config.yaml
num_hidden_layers: 20
hidden_size: 128
num_attention_heads: 2
num_key_value_heads: 2
head_dim: 64
intermediate_size: 192
vocab_size: 2048
hidden_act: "geglu"
norm: "rmsnorm"
norm_place: "pre"
norm_eps: 1e-06
positions: "learned+rope"
rope_theta: 5700.0
rope_fraction: 1.0
qk_norm: false
attn_scale: 0.125
bias: "all"
tie_word_embeddings: true
parallel_block: false
init: "uniform"
init_std_qkv: 0.056
init_std_o: 0.0695
init_std_up: 0.0801
init_std_down: 0.0801
optimizer: "soap_variant"
learning_rate: 0.00655
lr_mult_o: 0.949
lr_head: 0.00745
max_grad_norm: 1.0
warmup_steps: 200
schedule: "wsd"
decay_fraction: 1.0
decay_shape: "linear"
final_lr_fraction: 0.0
batch_tokens: 32768
max_seq_len: 384
doc_mask: true
train_tokens: 144100000
max_steps: 4398
dataset: "wikipedia_en"
Each number is 128 + 24 x the weight over its row's rms, rounded and kept within 0 to 255. Layers, rows and columns count from 0. Numbers have three digits each. The size before them is the row's rms in percent of the matrix's.

# gate: layer 13 MLP gate, 192x128, rms 0.0801, rows 47-81, columns 0-127
# up: layer 13 MLP up, 192x128, rms 0.0797, rows 47-81, columns 0-127
# down: layer 13 MLP down (transposed), 192x128, rms 0.0802, rows 47-81, columns 0-127
gate47 095:120128167182123151132101142135179099094114098148127134178105157138144133158144141137107135120135134104128150127123152111168126097140144159150160107141152136133121133121131132108151110113115141108159077122131104125186146168101121096137133135125100145099130158122119102121130089118160109110161108154107076139136109080127163140163106156095166098166091121149147077084107145111112116106122
up47 102:084115127144143114078104129135127137123116133121162132184112103112122108157125146185121166123120118144119122082147148099073140142146142130098117136135157137143068116107147144170108131113104109139130171124143147109162167173127159147151137123140113136156108132140120132139134167107132117117134160125156123185126135120124098109163099098168142139096124063135141179128165152143130137126167
down47 100:141149139121203113189121131129165113158121096140159100129160104159085125117134135052181158184139152131126154105141107102165138170084127170133138122130139100158143101122109122116098158104126125149128098151112148155137116169151133128104153123133105127125136151120130126154147108100112121109148123126126142119103151115118086144160143128096107113170125137110129105119110119084132125158139
gate48 093:113126167106110118138119124109155126134137106140123123157113097193133092121096094127140121138124101129135133132089133108111121175127149146106102080152104120145124134128120129135172117177117088150099123137110123120168128130092208108125116108096158122109128111118140099105123105083128129135140119153106089094090131116073113106153170130144134100144087115086111101114100077155135128116109
up48 098:120095130086145104117128125116143084142157114098117115125114092152114108129161119164126144123147083078122141166157120141099150125145162154116104077114151166162121135120092093133151085129086118107142118131125143106107108172134154087136152132157081133173130124135119133136105090139151148104104096105134159116157103089147106111187097130103127098135136110110125130128123157138178153108139
down48 101:146106122107101112149104121165126133123164155146111077143126144128127099119099108152149171142101160128123179119115137173061108187119103144105081176115122118131089143128164131108156109178128128116118112152107096161151158099111123173155151113156160138111145162100126123134137151135107111105145170127124145109141143140124124161085126121122115128116108115105149117179098140128151117148140
gate49 099:156127127170137085088136118129162147108106108132101096133121165132100124103105091123175122107151156126099119115077106117134139143158126163127110130141122135145143150160119179150121155184081098156107173105103118123102148099153112120137113145123110076138094158095108138114126106133098158117146124099148117124132158133173127141104148102153120139125091085153122080122131082129132136097102
up49 099:155137127144158170122152075107147112113126117126176141106094150105120140141100158089123141144172130137127141160104186142092173128158093113140110114110153173176139124101137156129100158103137145141138100102089100171119106070088133118125117142132139087142117160164118162131129121100115120110145164121119142114135138155134120090130100121093150116109153087126116103144123124121136162160143
down49 093:130146131064107145161104152117123123142112162133135119142099108169130101097114055061150069149144104141196143154145131075169137131121131138111161115099164112141124103095144104148134146136121149127143121108134147086121134164146127158139118137086098154138141135145110123122167159126135133108105131112134110133091144105118137107138121121140130160142122129109115148113129131082110097132175
gate50 105:127125152115186124119082125153112111113152167163110167126123167137112113143122131111088154138111105094096110139143149139121127154129078154121103088141149100097146124113138118147109119114100123106148153098127134113135171134120151119167148148137135148146107112132122159131152169117088128135122119137118073164167091120141137123129149104164132107093137142126165081129134080168121122107052
up50 098:107125118137138118112116105154119170066120137156133091157129154122083116141154085116158090134095117133125155069115180143117111144170112131126095156123115133161127120098111148153098145140130125127162133123117118123169097143108075122136118087154138152093134121143077186092124120088128123131105145152088105105082141088147102134167115140107134128133128103123128158137135146144111139097118
down50 099:097157131096144116126151134063072164119125139107136152087155094124116081110140136096177165113139140125114068152159125132101125151123121114129142117173116103098118126103116135116134111136116145102124128159168125109120114183116169125134123140097105117132096106137097127093123132102139117101157112123145128117185189137181139116102136140142122142116121107117153090141123082145112135149115
gate51 100:141108118131143117113088141166166123132101126105115106122092127083102145109135125143131096091104151142178144168116154143120145148137155147187143129158072128121100088146131136147130136115073152151122138114100154112171123109124128127130097127146146149132124139107129144134131150193092172152125140137165143106116093166076100089091135131148145143102114150124134142125111096125176118152119
up51 104:167132157134111121141113143074177115117117143116155139102115137110164119112079160102143154136116110187109123132131145173131082113165134137114111123075106159142151145129157126130128141117159121116136100089139094117134144137110135171083119115146110119075147165133110138141093100164144124132086151124096100144127156170078132130138144145089123140128095163117167138134116138092158147139133
down51 099:116096105096152118130110103104198116086091161136130127136177086119095132139157104096069148167160118128111116135089138131115121077164103112176153128092068115129106156126106138113134141104119125174142130141138149124128133124144152168123116115129126117111124143131149155131108103093147116111134106130132124086164157135147128125141064125103107130139091113120157155123134127132114122089154
gate52 105:117066156166130115100141096092170137154148142162157131122063165088147115118111118104105094135092140152134146137110099095108155153133161125087143136115066101150143134128112128167132123153152137151156106129106134145121088160108133150182128147139149135124110165162121135129130106100124108174100114151170145158124083137099138123118147133102123130136152091099128121144128117109116114129106
up52 102:166096162101127114147140135104084144148131149138121077118104148116113118143108118061109162134134139137134154144132146081128088096102177093108155125110131119081095112125127136163150119110094070105165134109133114128131143096071124125115131108142123104066141114150162078123096102129139115121131150129129070124117154127126155123109122116118166126089109133133145129123133131112142165118098
down52 103:115139119084126114147128120137129161136161136125146148112111094142119137116123092133153135132117135123124102150185107107120139124104112131143095137131145103134126111165121131167093100108153158164156138101095181103116090112160108124130097152091085093149092155139104143169173135141145102110165147139078132125162158110132114111146160141134155070166150105117119113146132092161178126128164
gate53 098:164080161158130115122103111099182147110104135105154148105144106176123111122123101131154148148115143116095095141109082117137126121139158087156136111146168131107106160165084122143123106170127123160116123098148127064156118133117171099108091159099111132131095137130146150108142133149095146144121110120107078127155124115133138140149128134113156140125159112125140127082083096111154118178127
up53 095:136126119108122149129161162108077102151099098101143158136138085148127129149134125138141130152086120154118122155157086099087094127126131110143124104156113109106088095159094149128066148155146114137142118143080138122118102108125072163115118151119114121121113133135168102134153104141161156145118128132154094131145084125109142144131102129139137184101083123139113127155143147090139148067143
down53 102:124143100163153115082101116160163130148159132141152144089116162135137163118077116105146113100125149144086135081099147110147138156127154096144111144071129113138123124128133145104157103129147163129150155120143096132158127127169151132116096094093153141132152124164092100128067129153104101104142135139162111093132129104141125120146143142117150090110140111134093164109107154139141173176105
gate54 101:109089123121149160186167167148121139114095132158137171127156118140178152150139095124146126158138169103120150161124142146126120132097142167117137140087140088152201164114101097164126142138128114126106136134148132131118124162084123108166095165087133130137143094099108135105138080105122167145128116132148153099102092110149125164141149102133138131085122113124123136130143149118149135101116
up54 097:109126108136112138105109101137154091119128152139062135107102087136093152151143176132150131142128111139101156119167101141133167150129096113106111130164109136129153131168157128164178117150138141139143099103125127163177095099089146117150127149114152146140148145172110107155140131138130142140107101086113140130133107104122099171099138086145116150129160169124144117166176132116114097121080
down54 090:067115140141129152147155124112059091133105126111140120133087171142114140133150108144098139087118130087105114165124143181116097123130146117124139148133122119146131146151129117095123095112164119135137134142172155090149138121145144118166191143139136129109094128154119170133097093140142115140123131108140117168164125147119120105098156167124109135122097152125121103080124125063171147145135
gate55 097:136125161122137132134171114116136140146127102139108110155133105156150107201171111118131114143161125126079185123135145139103110148118060114154099106112144162155154139143099147170118110078114113139149137160124149117170100124106122156145172130134152145123145101102098105147136146100122146108074110135150097137131112142135118144125111146089159138098125155115133103159136142150088147142083
up55 101:133129107152120138089098139113127100114143130162100114087162129129144130131161117117182120130153134110104118112152133102144117143157161097113126118148086153151158133146107132130080173118159121132163137092095159047109107165102130143103121119169116164133100165130147140160135166132138106084158108161109118155144113147125107125184126113095097114151134116115109117108083149131110145129112
down55 098:096152129179121125127177142131102112125169146165179103132113113162107140163126131127120129148139139133141125146063116104103148117172138164116155159150147104153158140152139125119138152155116118174154094136146122148120125154147159133111190136090122143117129122129146119123133107143152097134108134144108220151134148120149109132139073156101110117137137132085117161136109118138138120108093
gate56 104:154099141144138043122095129124100096094164092130141153143073088112075136131170141136117135112127097147118155143144127140171152146119123131102153152114123117141125162140102114138106091156077109134138099104142162140095140119147158155125128137125099134124147126099147132134134111098111138125130122143130110139153132101084162124136086179156099140144086078112181115116127138138132124144148
up56 106:108153105127102104173123138127147130133123148146103122136126151153174091145095100105108128128160125098190136107130130132125128130125128128088138181144161146161161149120162146081105189117120130114150118117116100100122126172133096150110076132113153118125125103118114180098104079137123125138146099116109109126149129142089151142087085161141086124102134119127141126143104115089125101173110
down56 106:070143098101137143121120133130100119134152092116142115140156121176147162133057130112135163130109130105170141123177169151112134123136112116109094121134190122141103137160128122129137109072091137110138159137174107146134103137160129110117147124160106141081112128133131108096117143160132133120090118145164124157116129192127076152153136140137158131154139104104139127126149119133168151150115
gate57 094:098108126174127078098129180176158115126162167106084154117151123124152105114125147091142085112141126119143120116152140149143126174122162120150153127099144112154119108095149105123111171118143162122119129112118120098108106142112124113124112122118161137154069094125132110105140137152143096143138119134110127112093145089163157141163111143174119118122097098107138103092129090090087083127135
up57 101:118102113143132146114135104146140104144107123127144126124138183133104143091083124111110148152135123064122133148135099118091164149120103165111168067137085176107121137153148126120142120176126136112119167126182136128107133153138097099097150120122122113151114130105114103097119176137099173139153092171103099137132122091087097134142131113141131109114100086126144182143133136139111135120109
down57 099:113127142132154147151145098143116075091099153120146088144151129117156117138141084125104120112113151097067126143121149086109103140150086110148098088166125116126124113153156112168134099143153146101125137161176122103149116120122141141134150101115167125146145104139087108079156152115149156155148108146149143112136146190126107100143143070084111139097137148109096128137128113119141150130124
gate58 096:131073133125122141184112088141131124111077118084088083129156163114110143125119151118136138172164137135101146122150142115102116121140135164145127133146114080146106142141113127122134155104168157115115091112091119144149114112095117121133110149114137135088119094124134155094178122120103163146141119170089127141134178134141117136166116105131129102141087101119128110110093089189122104152131
up58 103:130076129128139150168136127114160120128125167115108131113142105105095123136133100130106093119135114144181079109126095141162104180125154136162141160114117112116136120134172158065150092136129142126107124113126121161138097162163137104157163122133123135164101097123134123135109145130112145194146090151123140160153122166151144131117108137161132092162111128130152091169160153129081131141141
down58 093:135125125099133118119103104126125133177081168123159083107125131158162075121108147152111133112125161148126104105142128107124172155141123162106126127119128150110138121164132120177108154088160133099141107149153135132140150126091097145128131133183125142123146117090129114081132150148123088148150100166130140106156113131102165090088105101115128125161125144164171136116119130088175165111161
gate59 105:113092126157163139093140131121145116123114087114148129102153101153118115141103124133131131101069101162124117109113156127154100144138121119140107151129164127140116104123160107135102155161116141130174134139136141095124139124101112163132108095088132135126119134123154132120165170163098159096158176144202186129132127099112108140123091098124151157124187148136112123101114144145155153178143
up59 092:124121075107097141100157164135160136153101079137104079114149078166164150159107113137117141155140132123128145094119147120114110114104119120122113116117141170126095157126124096119141125158118117120119099123146090139133107141102149099146140109140139081147175089114138081112082181106118103146191120150175140108147139116104124122103161129157123124100129155116125150104102146128165112132148
down59 092:123151134095099150117131108153088134068116175100148160123092117149109119153117086117147134150158156147120122116159132133155121133103095155126100158152149164125132113117145075120105088116101104109135160153170128116136182119114120118143073137155096183092126129119140155150107165142139139116123144117125128127130177136120121098159150101168103084107156114133141098163129121147120132095126
gate60 093:142098157158149142155148088129106114124158105171124121130108135106110126113105122095109128160102138161131120117172142122129083154138133124165091146113133125129139151162097120138105126153127100158102102115120148143117134119136153123082118163103133122130125147099144100052143118141106096150161133198119108107095137120153176094139137174113099107133107165129118077121133083135116119095157
up60 107:130151141143134171095137131108168169150114123129113141110153147153167131113129138114162179140118114142130112153117140078160125186143154114056114186119137161122086147133121117166123147142121111134138107106139160149133116119154097087133107136127121089078166136115120153111143141118176138136116087132105163108132132131101084115150147106168076123135103116106153140137118115096131141137127
down60 110:103084127140145115126091133124145124161094172102090105131118147134142125082112108108112157137121160168142118120141136125163124109095161117117098145100160154147158147160112083156122171118104104134094141173135106151105127124140090099135134106096077161125116098110130121150106122095109132142113147109106128112153132131124125135099207119180130149112188140138109125130111154125136105092111
gate61 105:175152123151132088132148176136152187106167116157135117137128122141111124098164112101130125117108145113159172180135132130120144144133150098138102148116132117119141105114100117122130140104120084136068175112134132138115138098123131145143119138119124099171144158131155123110145168135126108143112122158174157098113143109138167107124138183156102080115101168148088128175121108122137122107083
up61 094:142080093089181113103141179118136158117095154125116114120117113119117147160134139146082097138134131111150134132119098137123140173163141189107132153088100111102077120141147087086144144109139111142154139141138083082118141128140140151114115130102115142095129166095145129088139140113112112129112143109108091138188149129106111143111164117101092092099151124120144109152140160130108132123125
down61 101:080129143166100091091111092129114154130112134105116140159137144111131121138121125145123138128064137156128082161085166159149150125142125102140120097183142129126158129106132178137144131165146152133130085076155098143145094121136145134155116122119130136106088108144135122171091102153162118143159094150152124109100123108138127127143143099118155144102141135123161170097121104130172164117096
gate62 098:133116190137138111148124102130136125116151136152150075119134134097128152186111118088105135088161134095168174101182124151161108102113168104129136094161118141117134143129115108128169084131138099134099156142118157192106175118100120111119158103137140127086127125116133110114097107131147144131130121148112131089102107110120132111141142157113146068122117134124122154109116112110156088105116
up62 094:149112066111164141116109137157091094147136155146093112123173121112155131146134081140117141154152137160115143083148102116171162114088120133118151146148120115153120117134114106168118160168137145134108158140121160145106141176121142143115144113127070093187116183144142098132141117116103120124121109142103129115183124133150129148082085111166163156156126132130120123127139132130111128102118
down62 102:166145124080124123105133152093126127120146116122100144105138071138151092134150123093107148130151125103090171147136118163095082084121166115152098161134136125136133126170166111148140139161118161139130096095128196165092095110144145137175132115122145112122105153112141140167156145139149121103130133106126120091124138116139111117163123140138152134125170087131157163116135176159142129111103
gate63 099:161112139119128146126145121128143095135118136143155133073101182144125116108104131104134114184191102097105056139156119148107142140151143136102148139128120115113096131142106124157104137147111135110156109084149122161127120079158146093140130138109139104080160158137146127102130123174097103164115147122107122141129138145166112137119124065088114111142091103139149158125094132102137148131135
up63 098:110131076108127102147136145102116144162132108104155126130110180126116111124094135128133167137169130124099096153165158124185126141137135093155142123104144139106069109171122120151152121143098146127145095090143152121146106127143102137126098148096111133094110166147139122136151178152152095147169100121094109123138129167162145117129077146088080136129142155120120107108164136132126112117168
down63 094:134135147119123147135075114118118094142114151122129146120127091135091114072139140163150150093168126157104159128145164084069103093140142153124100124130140091143149139114122139146096144178193119135104102140167133158142123094114090114130144076119137107121120123119109127135088077107138142111083134121144093125108115106167149096141118158097136135148089114165124109145153114123141129120127
gate64 089:135149132127117156139137204130113113095159152149112115139131173121116152117099094132111110170125094118103168101158122110153170155168119105091116075079116143133132157163134137148142073133107123131134130114148159095084118107119103133125138114127118100140144166129128165137132125158160092131134098142161116115141148114150099162121143128089098099079111103123076141127107125110104120142133
up64 091:104152154165121091122114136140104098131084151137113118153130098134124104121158107142127146118107119118120120104104084134126185144159138172103105094136139122134163123123146120122165118151143165072151159077112139117119127127153139147141108128134150139128166143108142071118158136100121125123147136171092103106138145088152090164146112138126155131105133075108103120160129111093122131173064
down64 100:128126098091118152088148090121122153116114076113111154135104126131116135140148132101117135099127178115127155124093133100147124159124146140142105180090142137111085141132100112089107141098127081176083158163129130112138166136130114143111154102067104112128080102159144134129121119169116146129115117105057134112169136144100127099128126143141085136151139141152132115128103142109104096108132
gate65 101:166137134110133146132094117130112153112097150141112121127143104069121166115139129103139095146158095123123173066130163131135099142128118135156115119126100112130150107089167094104095126141103128139165117122142117156138129153132114162125131115161162158165137151132124130143108117117149109155139151129146141136176189162137122061169096125155131087128115170097129122124124093151106107170098
up65 099:149106113086125135124175124135115147143119128126109126117171170136153146109152143134158101166147087103093169126100122123140120155127134101160126119148168119121138136150177087142140158134110129179133099087127154136144095117103141148120113124107108100124114124092118120090139094160136127152110091142089097105176094117127130179120120124144109119095107128158114089102172137159111139156072
down65 098:117136122113136076147094092111151101114132119110115152152112162126123084098135108059112147131187148162132116161113169153094088100116129143093123123133114117137157096133113127154099112141140096127087126168144087101106124153149127116129090073103097109122139130118118089138125122118087117141144160138130141149075135166148129107116097151125142114149122120150166120128146126117166106110169
gate66 096:143102168114163134124164096159128169174127182103128164159176097133101151116097148136094124129118085110130140149138124173145108136132108125147135124098122122127134098094096134115121114132134152081087128167109149112132149158161126101099138176098126141122134108144167145136124131124149082112138163090109108102124096120152138106106084154175103111127109142095119139122167161111125144155143
up66 101:105113118109103143129123109116127135123098058096109128126100150102160152118180115192163154121109141105085134146126155111144161166131124138117122103122129090117094098140131183127131133147130160146132137129112104090145141132163106112128118153124126120114152152126112107087193156139102126147081116136137118132113128140145156126132155118124142150116154104165156158188130094073117103136149
down66 096:134122152080148121128116137082141120124126127121128152133139096175110141081156142082113128141127132100151128099045114124115112145119123157119117124150164139114156152077160152122083130130080106103144108159136121158142090128107160147138114168128095088171120175099135121163118102100141128186106162161141116137156128103111141121149108108113091142157111113141152111116117129125114137119129
gate67 099:132147131121154168143129098107130113148118104100142115131125137110122138115101141103079093120148119151092083128175122115154120133137169144148102119108115133113126114132148189133116107154124136124139174173133141065147128158159153112165148139108180108099099142106102068109109129180122134102161139118118140115089133078119140127124150103140083119122160132097123129126097132131073107110131
up67 094:153101111130133167109143126140138153097113137126158159156137145129111124132143085126099073155119131125103103120152143146156137138074108111155134105149128143160134144118131130097137056121129110100101131156150148126122138163157168123099198099166099144157153130116127139156135133158101112099152086164141204118150115086140121150118130143122169141123135144152138146143123156136116102113098
down67 096:134157146173134115133106160111073101089147159106167121106108096128116112144151145158127098129131151122128089139111098115149132088131114164155152173104107125153125119120140117158129104144106123113117114110127153167134107118119116151140124135124080165190142149161106134141131137125140167148119152113144082119118145122095078146123143132137082136077073118099160098086123092131100141130152
gate68 099:159077138099113145137105178128151117137148132108157158125095187141151146074111140127135139112167131150123120148129148079151095099165088115125107112131108150147142119145085134134185135115135153130162155117105144111113119116151170112139112156097146110116141107130118178136149121149122091122125158095141129136084145143113139107137171134110182104141098154158143102163103144102102115139111
up68 099:121133114114078135156156120142166114153140129128126093108131101129180114133129122101146136153133139119084128112099108106140146151137123173096093129150124171108092115123131149137112149097129140115104147120114086154161099084151143100161104085125120114114125131093142105122132151107119144159093147134098124095106141174093131116122101202124143101121172140155156124132095169139109189146120
down68 099:107149131116101112124143130111122120141129113122119109097139137103105095110131137139155129127118105134109137090118136129080148106101122091103152158142117147102128083132103091144117133126082174112179116134126122118118128154124162170134116131116186137141143085151142082169183172112200112115145154117103134101120091105174116111122111140128107175122095155135136120094125107103140132076125
gate69 100:141119126120119123112180151086129120115086141122127158122108143120118153110108139110176109108102107103126153132123122109147105111130126142083156163149097105153107100109120135144082172108098144194113077105117088130127135187133122098128132136122123155124166118103132086150103096112126093108123112133127134123100109138144175139080115123137119123097154142119147112134196094120139121179133
up69 107:089112121120134162098122133146107115156119178124099102121121121146099170123106128124146173120111187122156112140155160122121133126106123153138184104142126118116094136130161133107097093122128125135106082130145121177175102158118128117117159092116110119162111126127142138144147175143127135127123130126111105119071094168141129090184138106148110167138132125147143137146195095132091137114136
down69 099:149146145112136171147076113138137133127092116145156145098107139125143162106176114125105075129130155137117180140071113095113107166138124107145155147121113157120141167111142113132132149145114118109135165158186111134137078177088154167129138114141141121126112149132148138145110100126122116141121142128130148128133154089150096154131142113166093152137114116078148137158119188140164112138105
gate70 104:144103140135129112088137089119107114130123159101076139121114109124133150116118156138130136133187102146148179159139130121109139104119152114076106086196105144115129150095114144142123111156143126144141123116182173101158159122106145113125106150113167135135113092140155118137119129098099133146067151111117084136116151134155160088105146127124133143156091140116163154097099099146104119108130
up70 105:140103135127143157119125119116122153148131111101135143120132131100128137106145135133142105142151135177117157146141128110101145100140112126153143113158156119099125167109127143177100121137160144126178132149122187127130100085091131164163145152093135121128118132115082124144174079139118142135153113140083150103092107146098127182131139129172122122106148117110101128125123112205059141119154
down70 108:068119132143135094091120080104193124137163132111149134172105071143158136122087134090138144138132143125139107118116086128106110106145105142093149130075165105145092145141108110132148153088123095140158128136114119145147127145109128129129102150119093177105133099121148118107118132171125109115134136111153068144100118122140139073162124129097153102150134136111130122125172125126103136157128
gate71 107:090116117091153066098118080126121102150123107111087099146154124156122114156122161185119141161124144116084133132156105105120137131137133135102100140112120128129110122128074090121113110130126137169142098150159175148120132104120112164151102110123094145112116155095142153135124144128134125141160137152136133130151139150108137144133144140086137083162171127170153110097149163104077076135144
up71 097:127140161166118121157138149115116106139095104110104125127176149107102199148133112140135105126114108131168134126126118096130100128150109137128141133094123115134132137134151100184137154167177139184127096141141123112134135145165142104132101115112100084165129119092102158146140153128110128129080116119141187132125159136141134079099128091120162114140099132072144081096127127144145154126144
down71 095:110128127156158128089126100092151133154145189098128139122147072081158155136102141144126110105110139131127132106137126132121153144140089098125086103134164130115148132117128132159113082128101074098128107117063154130109117141122102137157125110105109101176119119129133112115114101143136160128126105095154106160140104134155148170136096148139093185112156152110103168119144122123144082111143
gate72 093:096149114114125144153104132180172106147149116130129101131218125100104111109111128105144149100103135120154126114120124145094109180119087110136146138143144094096131133121120111164133126116147126148169103078149097132151112163121108134133110131083151128135123141116107155110132119179137117124092110153110134121101191151113127149139087171131066144103096127120138129147119147117139095137141
up72 099:112104127103120145103118136147120099080124148090094114135116154133084123111085111161130118100139130143148116117138131155156170119154156098106182122151108092114106116095111133118116142121141140120159125131143124104128144070123103130095107179107173128121169131115160182133139103127132137124126116145138122139143103187132137154117140073090134196155125114131135153154081121133149093123157
down72 098:119157139176091096116155133115121116141119095167105126136130098139138140114133150125149150142098146083151136130140064155146111091144181167124081112172158123107119176118132132115149158118128105151151129113142137157159146161128141156154126112129137111105140136143102092115122157158140123113165157160119169124138177095144123145131102109122148138132124150082120090072113125106105090115094
gate73 098:136154151083072090122143157125093133163114121132117107121109128121148122082178126107147145123136137169133156159134163111103155171120158159132147134159165099139083127164160066130106115139106157135158087138173151156094143132115133091149087159127130130111145140119133091125107147120158146170147125147149112145136141154127114107129101107159140130161135112109135130137187108113128121107149
up73 107:105158081112117131117146159133127143128182121125135170169134121112135097152121176142122112156133152150151086112143134101137115087112137123125137058099106188108122117143093151099136150183093106110152107095144137123131151148130152110148085142136144113110106108137156108126105131178111156128117136126129160084104115149135141136103093106144144142092161096132152115094164139101151114145140
down73 106:111144119114148121124103141123177115162153120186138082144168108135103123117143091084080184108136161084138157126172116175124122133118131117108173123161128118116136164142115108129106145119099112115124119160126153162087126075101114090107160169136149170107131157097119110143125162119135150126135160104095123141142117105114161128140109146122145123095141160124136130106143122114076108115136
gate74 104:139128123184145139109158168180139123135143126188132125133123131141125118146122143101096112130130155153135150098160073088094153143160145124143139142168148140136130134146091108106072148131166142113094097149143080107113088112117112147144114122141142139130152115106099115128142151131105136150100156144168120120152122104141181104113142122165161157182129161161107139168142112121162138118106
up74 096:103157120146143148141128168111105114133104142113152123099110158141108147143126147140138149149084154109121103063110158136138167168085093153137131139149131119126132145130131136140097153108154191096130134151111116131126132115126084105136100128156123123125074130119154098144104136160140111123080113100136178169166151141111122110140123107114135087125164106075132085104120092165083141138130
down74 100:127111089111065109154139126117105151166129109139138105214104136087129121136146163095155111127080115118185129118138137094107097102145151163120108164136129141107124117112139118152086172169106089118123143097111119131155111136148153131111121115133124116125152146097151110098124142134103118151116097125135137128087100136129122130195127149143151133129128181120151114145113161122130129172156
gate75 094:123140119142135146147129160164104132085146131135120162111146138127143142112068148116108143126143121142113080105109138137159164158073119147126138167126131128098164158126085167127138138134117128093108112132114155142105126130141119144125086096130145196165067160113127127124143135179083148098123122133143076132154150163165150120132090113147144130087161144116131099144115163102130147135120
up75 092:161130118128092139138136160155167120132116097156129122128083144117112176105109111075097115117102088150097170106084130090119109120081134145145111100136140111136122131175127134139153125133142145114145079091153106148070173140123109134120126115151114185130113149106127111175153092133144109138139092108122133082123102094129108146148124152152141143095118136138107132084149090105114124145117
down75 091:119121105129118118110145134099158167139149139130134148070125156137117141111181129129101087144114142122118117124158141128191118088127131164121155130098161136113120134099145130133118126101080099138124130104157119130102115083121158131136183110150148081104146104161109165094156164137095113177157155115140119088148145083106113109110175141134105079131119134131138150125143159157154102136132
gate76 094:117141088124134076144156152168099129116111162129124093129147144119124111172155150101115106096136135095143144126118127113082117122129131087103122147161098170135108106144133133103145172103136157169143096113108110163121100130152136149140108133086121124154199100103144152139099126126145099099108155118113111093157108086073129122150120118145162131156128103120157111091154130092110164128147
up76 096:132099143106111102144173137157111106115126107158090152155104096128123135146128150161114152081111115137136134106102146118151138124089119140189118138149132135141134146136141102108158135112136163104148184127115163137156136103154148111140160133140159174141132113097135107132162098174135129105131160156110091129167168113110154116174156124119127134128133089174157137106062091124124161113111
down76 102:112184113128114100098157105144120121167136135142143184106154117139139111121086153106153119126110141112115141147121132101122127133114111135119169147157118099118150133112120135111120117182133145159146082078100095119096127138167093136170093168134119160162139104133131116122137113146105121140088085157116143140127101139131130132108127161136168103171080116116120144137133096152154077146191
gate77 097:118092157175149088115159116100143108119114131126109147123108120128110167131121108072123158148114148148117158107106148116132124100084120154156074112107106109081122119170101076080108141128130109118138112136123125170117138111125136094137181074129144162136090132122107132171156134128126186120142100102116121118102170116121116146149102128164118137132145120127150089102157104138140168138125
up77 101:130118182087122125109130117122154148110149124078096098120065123094114159148142116107114096103090133127105095178127120171135108151126130142137106141123101094101109075142140154115134150131129113176109151117156119148141124135117119134148101188131170107110131133152159109158129140109143084126182107099130111137133162127122122129132159159074142066113112116141129135135108141135092113115135
down77 098:126161096137106128124095125096128174159122148130179136159156113129102097130156144106127140142091149113137141115064121127115127151129141108094206093110146155148090139101134101131121120173115138140125125117160150167151175099104179118147118149106131095139124144124177162125107109114087123115093117120087114124116133121128114134117079135141116145118175113153115132096164133159099133124128
gate78 100:103118148086127091142082128159114088136122157124137097111120159115123143089090147102093124173098099169139143135138121139136130128162113166118108148160147153142112140150085130091146121155076134158167147166121135191107122153109122163117163101152122078117127093143131103123123152083129135132152176111106143112111118141140143112123137138115131138106131107114148105103105141156106111132185
up78 100:116088094105130137131085111150118101123125134140141134200163112133101142158170115092115134132128096122166148152094104129094121139101144139147154104152120127122122122133151120103089102128128136145107157108141119154132106176148143110154115130166143134150182113142108149178100098125111129190135151106144127140084068107112124162163128108141164154158114097116142116135125120138120105095168
down78 097:134129171108111097115159121092119095134113176142111160075130152088092124069145148160127107163098182155141097145079123135091114123141162098151124137103140129121125152131136117146120113118117094167131118096140143061086142160107101177116122132144112151101119134141141111115138121156171152132183139096152121106127150150160118145113147116138123122142147108157129143121148129108122150118105
gate79 098:124168163144154143104127139130110103173155146113126119143120143140166120091142119107143102125157141164145150125134107153121186147143120157160130182134148112157154082121131134138067124115140140104136075152092134110154143163144157145132173127151130146130087142095148135128155168084126098133137102122132169155143143116127133122164122105141116095127143122115112111097114108114101178191137
up79 103:076129104144150116115086137129150139106147146121177112160161078093104123125109103130113144159124130124124092114124083142131115155179096129123115102137098113096142168101090123114133131112147135129121130117141111113121101137158118161085123155138108094091156160127150159093134154158062121150122160135141147134110111163166148157170166126147142114128147123146183117120118102127120137134175
down79 101:109098116092121144109124154110128156125129093111131138205095137122142120127127141125103127114118128150093142116110116142114132059135152119098154162151105151114122126132129106119130113131144065155088109126117164120135138090142109125187137116134137121166107117136082108137094134130120093098133157092102120139141158127063151134151155149103143160119128118148087183080126144125099117156134
gate80 104:118110142106147117098136110139185118148120127132097152157061142124152086154130166148119099153137112121078170151140147142136169089145094148183116116157096129172124115161140170126136135114139152145147138115145151119170126176104144130154124128103080108152145134153120151151140140111134147143103115145124127139123113114158128160145086110165091112139161121139104125100166111120135081121155
up80 110:151115123165092098149121193139148095139139103121090143105106120114142116120131137159088110117121132147136073158074117155120123106075116127137123159150118122086117112142138095115086163145104107102151127106119117091105156155141061143092130104152119154144144118132172107144127166108121094092109169145097104094122134155124118130130132115114139160118119149149122116120099113152156127172121
down80 107:151133146105097116111162121109144168159124121130118170121122108112136126111075159157169130166131119126114113137085090143187137122155099160151115150120078177132122131116117131133143148103174125160125127080097149158131122102092155092136084123116133104099115159150139148138152165112171117151145133145142130164092146136129092107104113095144108110140164089151168130156119109128154146129122
gate81 108:121133110142168149122163114126104112112120129119096143127132146119204097118127116088146143141144148123076120095119138098132111167167189149079143168149135135131132148096114118157119110123137116177139168168103094139142158116113162157124122155117122123110149139126130098139125113108108131142165123113108138097133112096168132171138144172142136148154127110146075094137080122086128104109129
up81 102:138080129152118100157147097154137125125168141077089144117156121106112150116161124097147138123128105100148086144106093152099183101085119132115149130128088131136150149149112122097126121146146154157132087108144119109114100119094135154124139173175099116099140164073111136133138110141115149113103140155114090132110138116119122143116185169125118098113101126161132086147109129121114076131117
down81 100:130099132100080162149119116124091162132113110101123124139127138152125142141141145125110169063167157145098118136123128131142162146080130129181088113070112168123091136106090144137135153088161140152089121118156116136116121094151120098129076136140166147117136129122116114151136133117117153133115113113104147151131103152112131133085089116091128104181132152119141128115154137147112096185130